config.yaml
num_attention_heads: 3
hidden_act: "gelu"
init_std_up: 0.0404
learning_rate: 0.000279
final_lr_fraction: 0.0
Each number is 500 + 40 x the weight over its row's rms, rounded and kept within 0 to 999. Layers, rows and columns count from 0. Numbers have three digits each. The size before them is the row's rms in percent of the matrix's.

# layer 5 MLP down (transposed), 1920x384, rms 0.0292, rows 200-225, columns 256-383
103:480429481524536478485489562492543477438517578454517444432511540477395472465477515512550495487441525502527467517510489504474540527514492557518435549535420468545514487446531490498395491523492451458477545509474516427376614438506531446467434495551500474515569508547481521459546524499474423514446531480489489503527521525500491590475480487504477472473549459461436567448577485459490524502560
091:508498461494497460456478545514547447502461440560539485471498505504483544460549421437491481522552493503488464540488394456548507561586481489523482505477559579546486471585435496532423552551565505523485515433510548513562454427525580468546494542434514536521457496500441468494459481568517517479422460507533493552567482586490500514531464493517484464493498526517543516423572433429484504547570
120:574481531461494424487480501517469501525478444533532559493588539457472431435489516516476527416548587502520467553399475496511411540463517449508487551450509489534526542463423567533504511422493532453450539484453534455509475523529445460465462436460474510506586463501424479547428527491460557461480496585494475568447536594530517552544536474452513515472457451484505507524503443470451508572462
098:499505561428477459459440522429501446545547472442543546488511503440520546526496541491508533524471494509468507507428517450479474449475462437561482570431534512454537491509490487508422509566445529521503539529465530492479512481493573503540541542516432563514433497490466494488537547490480465564538505536460461502543500504548488523525540488450487607546477488512547514523427526480438524500455
107:447467502486515533529481551569459519503511549577416607549517504467577565550500447504492560468520520439470541502476511532561514516502542541447416506482487495504531482494457474456498493499505511435543448468476491542555492474484522517483511489489502624545473529471527414541502448513517412510504579445509533548480459519530524520501511505554437492557513540509529534524452517516439444469491
097:414487486525511549519488461502550453447475465557447466525506501548555507485569533496411475512423485521491443464497497446551524543484493460515503488555434562502492453414562459495511460526477561376474489471507478462544524534485528593460544514522495458438512530509556555527545437546524545437479493425496488551540541422530527576486604478561464504554493585523512469540546443555521463532521
089:537518534456480452481512489505473519527552475492593504542421500429538529466547483445509560543554425517498532489572547550499504489482484466492509406554517490592525393487506492481481461486461477547448419535544498503516463499510516532600465541526511435501537488424464521494492489495508478513569472443394487445452458533537524535541523492500518585494527510444451490468591522457515491525550
094:516511488498515486573470436499472441492511552549535505484513483511468458492440442426480572518567477489478525469461474493549433565439555460495472462509475469491530548456539488548543546517489518532529393484486492500633486478508384498558462435472466473579515468461533480519544498491419483506452480524498524571498514445526476518544474532554577542465497459546540479476456494485432510445483
119:467584492451495464505474504567435489462539485501474525515527515415495500420575484479524575479512444473455546446522563461538556510511516478515489564501492449509442448583581531472455463453477490452428558479484524509500489483511531488504531606478521488469485521516492472484511507481522549537460535455478502454497567576552481438482523446532495505512532399437467481414552475488536528584479
095:356477430495436498481516476449529515409490524487495543545482597530551427502561557471489445504562430459424492545494484444515539424534452534507516527454456518539518504454518533539528522508494527468479517487502470421566527496511516468496518492575466524437489490482501532481491483492481540463465487453529492532519550460497489484460493513548481502559487513481544544545500486501495431473515
101:473542533426556492483498543493585453574513513480506530479483463561496489510445512506523447550531479568446521404422484547426514483542461487550520508517464517535552502607538535564497501539479491563489488458552432438522444539528521530464498458453517532518492485438527478487437490472544503447508456498448556444468444528506529481565576459531529505416498543532507479491499522436501550517528
097:484502511463458492541524507413469476554491511483496472542514557499496508511413470492491453481455482405479534513502456541452532474488586508537507511557469561474521468574579512518507522532480400539535512465494505508546525483515500506548450523427532503549504476476491453494474479498502445487507480573512534570538574440481515482524436591522465395472472520540461487521480513510501529551490
104:432513452514430547416411524579549522426507491506528498473593407553545512521396508510556472460487478485449537483581483480478503533465497475480563441427473542513497521542504477510551491525502527498408537447546510505450508456510515489470500504516479549559533449506559440461539528448509526523561515447492513546523556529516557461510528495430492435434523525514461520557527529476485517445517
101:492548505499471492541469445507500471536415549466582495523495500524561558500455470501522511504500500548533445510585533431451567558477540491453457515563477545515533471587531528471592496535528402493465505475442525501493472483472540520489541596463523477540528535523455465482529429485541527481500551562453515460567532475526474573486476579502444461543508493512461443449505521457483463535476
101:466503481544554555537500431440498478517518516434455517439539509469519548496520489563498472517507480543562453497439477541425524488540455551567474561438531562476496436472439436567517555575470496461523484520439461551502475542503483574432506477427533406527536527568492511510568544483498483473528477450490530495498511488497492496484468459560454502518472467479575492513547413455486531497518
100:464457483529492515523483466483464517490513499450434534519497560482455525504508497458488481517511421518440391443503444446511514501453548435519470499522536530523514423532541514527477421469469399489409567486553533462517517493498465558505495509517461431498552492544508479530475574536464481501525516499452500486531556521517501459565505509515390587523443433505450522482480471543464462530496
091:397508495467490553488478478465552514511473471554502456470552560478485436532446466502500425473495487547464485512497491491466470525447459525544481486524487510507513484426482536562511545570409474538483511478544603495501468509464510509540562475510570469465531507541523419443528506628578471486540518547489461591458494513497554527539411506523552518543468457493524462511480456510504507472484
106:446456458480551473551531526475517509537461522553527511523515474588455514486504551549498548456555484557583523512451516466511494528468502473423520496442482519549512462526548539528543478537615478467549525421515512500415464506496429460530556523412504438474540529532567480490517485423551516510472489444516446463490531519515531536587504438419433477500486520449520498513479439529477486534552
100:406483529465486488494480510529466529541480477427513526503525497470486518460474502519487520530477546587546519479517454526471602491472531504508581515511555520474480506474554468497510445495496476571519541507536472438539446441598515457493495460454513420573435531517531503510475572454532511463548525514436425435524490467491522516511582492555452597488475442442496501508473484453471493492549
107:406493525468461584446484479514491468473528609520553471510558498490478565513528505470509500496454471544532528567465516611487525499513535573462464493515545478524527497517482547449511532480530504496544509535534471560480493483485493453426539557437479442566532463520502496532478575510503466530484507515421488441413473491522453492485571529471485474477545461453467510467498528525485502501446
092:535450519460537484541488490422449491535563499488501362496484484497543630474518449518532528459511591528495487538552443528492512478484517522496524513440490509500475433508453534542503515521469540519486491529454532449533422549556475435499502498484514441469555481503510504506507466505547465439470468379455518505486483487473530552476575481571458582479424483409491493523494493533527491531486
104:414558544424455550475548507476557473507501502523522510492486505483565500500526437528472535468482528467496552464448469585459527448466468528526537582455510467506434416457506516499501505527541560455486522545510478486599504524503491489547491476475506524525547533580532544476473485524484477527559497575472514438519495473511548503487566577547509511525497489519530530532487590485465473451546
103:385504466421505496551547545537557458525571531490494549460493494440508498518576498531509495551507500485426507503409482501487461466480524495486518481561519485478463508427518507524519546493433542527537487460490533509474485578508511497523478472585464527453529482483460495435462468508502508473459468522460479456480486492500521485528559449488470565501487575528520509417465487451572510528479
090:481548479531520496463518485515523546483557477526443502469485476430528529498501485504416473482495538501536500491518483506550522519499392446474515514531451473504519443499549397472470551491514513596495510582495487477478435467476548531475512570574464511448481537578531486558486536511425541539530527472478528453530462507534472565444513563499499511469456537483439479415522470465508483457509
096:498443495468528446584447537480506491483462484494452479548463536500516504497538490514466505464494476446542507527481540427541526521515426488540459506471560550502561479548534458545509486515483469558553520570512533523440470559475442510561497491458496546527483550509533461496522461508508587432460448498449463519489519532493469525492508466572463485509487431485492475475478468459482549546510
093:352518462418530471538424535526514587478540489471568497506463509495442480427481470486527592501476492540496545440577479495478588516448491492486517491481463465495546540487492510443462519526515504476455532571470548488458520456526405378490516541552548496480455565502433535551561432504481535529495446489432488530501504527507504472445519465463533487519516557477508465538542477526490535470399
# layer 5 MLP up, 1920x384, rms 0.0393, rows 201-225, columns 256-383
093:519447554495488575495436533536522527526550500468511442491480438448540464477590515595467538546462531510495489487521489555500482441507502477559482554462484543515492508536537518470455518501543431487444486459460475558600530544490478553450427409586495449508462481544522562571521472488497518535472548486457523520537481466523543425486526460527502515532550519545512496558507544567392506503464
107:541458489513534532473460532488395503521537461494482560525443500478540520489517517512550527543516519560545499609474517523539432513450596489513513518520510536455545516545424424467497449487493445460512462423486475526525502514433504491433464585532533468491512477497491507628468498485492417512487518513536506421449500482523471513545535436517458523484546537471413514540509459531472486473488
099:474539491601483497516553551502516549497575407520494464527502525486412439485477477493491429508516486522414471558505447477551448455443559536503498420533545480477462545510506473492537479515499494530578503491476509496546560545523502451560493506491578455504468522548501495590435499527466459443492499569499518536476529494454442524495461486461560464502567504494475467555456533448559455480474
104:541513488527584503443406510476504532480506494484566547521428486511556462406496502489503483482517482510511482450551544461531477546439503511508585514607462494459475501580476478512533472523475481515497576557423545500454509528492556498499539539429550488492576474485519552492511523496454505549540541497485464469499566496484507516454465475528503476576477477493475475487560543402497466542530
101:530534489477569462484487515582483558437431516557518490478528485444572555550469442425477526529524472402541516459453604500551487519537499499542506479605478522562461571483470501548515469491490417448510537489476512589489523555456531511557499455542485540476431480474556563538530536535525500496486464547494511472416531503444527496521476421480524556433516499555525482464552522510529503408392
094:491469501460486471519534569525470517611547467552463539486489479463512548506500476455470515554546476490454499521509571402452560506490486551525472499458503484491464450485455574526499544502567456481489549456475528467532519459450491496510511449522511474484418471502499511486473496509449548552548498579559589517505492537497389478573524472539490459485491533546480483535504538484492521486560
102:530520505525463515516525489529446554510445455555465435502395444451516547526451552499499512533471552549583508519524478417541563530439569521487509480422556537516500490512485478475459493465516495489518497482511522545531492514487571503404478574449483512514512437422524442486503525426486523473525515587466498564512463527501510574510512469453553479534596443517507529529498465529436509447463
108:486465470533516510460510589599475553544503439453486568551486590455562484444506545560465519539512505477498506584438520452527499445510482503511526562483547523501465515410475474497542509479472439383464566478504460495494513489508447549522530520528486475541476509502457540440496513509449520465516557540584476553485545510474482419506463482537525471526520555521498456525535541461524463468474
089:569524474466540530534454520515541499538491543477544517449470517508527510519488537454531503501534484507455469440503410514485437490504444477481495495502511464506485558492471472507444501520540389459605511537556513493495440452490514560500561617578463449487515439546593547565433478519496490493494467508540523492472451518456449503441531469543529439477515548509520516528489525551479526498522
103:487535489501462507398511444513479531501513432464521469464431516515542516438491546486491531451498488455517556505575498385533500459487496548563560461458491473480508529562466482442540468480462508549486458509486470482507455489464480500569526569502446540465500516542401464562471512516435511492507555479515403514548548527426537503483445417515589464565500519555530519521584443512415448457516
098:484511528509512519475476560523528503473481519551468541458522529386555559549518453505431489563573486537474558457569513494476449577572515471435497407545497503574462485463461496480456527483492454511506474442496531479452473489424426494510553496525541432450540520500511537522523501547494496511543526466469516565510512507448521521526510442489438489547530488469421486454568503442531510436480
106:511544506511577509514488533474442530491521470470486555543453493563532500491449560491459507485467440504574514514500569493521448478529547435520541432489497558513434506450503445459453519470452472458525502462433457476505494549514517543411500523451520442494468527498542557504529477545530393569444523528546494559479500541440533519482439512514444527509569538558448538515585534485534485445494
100:577487567529506509458540513511467500462545554533505462426527448442426513510536546476475522501560456496429470477544536562496440470529504551518555480425478526506530550556549429547445483538512476411495493488509426477462531485397446488487478478533541491494479507512539557483526539574535456512496551574504468504461457502482514487498528512514522471446532527458468582498539582513543460472536
101:549495559515553456451501501547581522456470392460533434542469535458475490430454483516529542521507519439504458528504567428546495514532466434462506456491506529530458529504555429534444553474470537447485537498506509435484517569460503558484472504479573551433492544544553517564501518487476549473455476511546460518509480529503582500460543524462547480515541512589429553465578540496495440495478
104:507498495531521528516554440511514534449472479497504505400457426454520489459532528460486509531606488540458504510490483455495502444480483450501470497490468526485488495485471515511514559523547454440510518524552452487501429557498410532534474446485428489457506423468528529494519497459494504423537557511471513488534450447486576513542461487436518480483515503534538525493500542464503517550509
097:534525555569471492473478566550412478524472510481468511513462491487489505497470534437526589534500482429527426490482561425516541487556553406490437510444518468483514533501516523474533449501526480446490511543445488490421520542438467485543497510531479489455567497545498591596528508517494439525514460465548553415446601483486605471475500495490519455456541454499428508544566512467508459503487
102:476486531570460517475574527550527461470425404515512520477562482436494536526522470514541481512573471451528531392457526496454422493521531447478503484486423542543568479546444503502480519487535479495468523461475500525507532486492485440509501517477462519467481511516440558467511540616453457507501559485524483536523541519506566608481476450498442465502532506478471528539495491458542436490516
099:473482447545448459524469547565571412462575446527449559596497496512484512440548515438525504485520471551460489421464550457536483531495520457526486485535542529577477571479501531475548517521547493420508522447510482454556522541434520519446509532491557532495469460542515456534525491464497500473482497431544511561499516550431464455497521484475456429486503547522480574443476459589546478484478
103:495472453485488527423531485506434524513493442477397554545591536503526539494445496544523505530524569455503509492483479483478549517568585462531574491500485434435452549555458511584503517452536464473479498496476484509524510544473462522437531498535458497416434534418535517524498477466560504494568588513508447557508547501452533492481483493558517523508497524538418460516575453485506469507484
096:472410451492513607478490502482478511527540498502529488484524567523545502480551543469510483495530467447541514426530584466477545428563466489534561455440477488492512480485521529532509564486461485510524496516501466578532522460485501546503427514478490392420553502489406544514544466525457505535549464522482449438506499531445411450504456594498519471493575521482539476526481485455530513478492
103:512534468469471422563476489442484484483487492458505551531491503499556548456508526453487451479598460522506558504559483562484506481537518520486534546495462525567423539495477459463566517525460472486573434490544503504514531551476470478483551518529485426479448502495436513534395483529445511490451546522499465524468513494461572557516468419570451439498509440609482471493622447497400471498528
103:493478486488506528436531508484500512508433510504564510451529490450472507422540473419516487536509400455514457499525446476510468530512517503409515521413506457518482504484452514469482451469488484475519484464492511538521478544454427532526527503465562506538456537489464520520419571501436478486507495520470481510426511500443530483448556546475525481534512488505526480590514475485545547518490
091:461473447503482542469443526547553493504508478434540503527426545515470517433505519526497456441516523533513605495535543461509564461549511490566442474512555501481510505583515538505556505456504468504561529480467494541541529521404390496514492481491496467464529460450465513547502508452469439552428493437580502531507410521498526512469485497519514454501505490512548474497478467512473539494456
100:497435506477485462476536507539518500418536452495472546518494511518545442479494565516447496555623528427464488468542533460583487487576449497521605438537557520504539550449496527563446538491439506521460490416413457539480461527435531441452476486530584478426570492466447495583492474548526488536476520448475539470469508500436505500556550432527519488546475463469566463523475554538468523495488
097:465374504481534499519533570518484478448428516507484493464468485551564460455520472394442560454515498488477544510474554477539477503496489547487519494512513537457482480488490499566513492423552446427521534482504495571563478558517582567502462471491478512505471526447559524503403510542550498516506544517550470511449490459533509472533521435454457541478544561556470427526489491524537475467481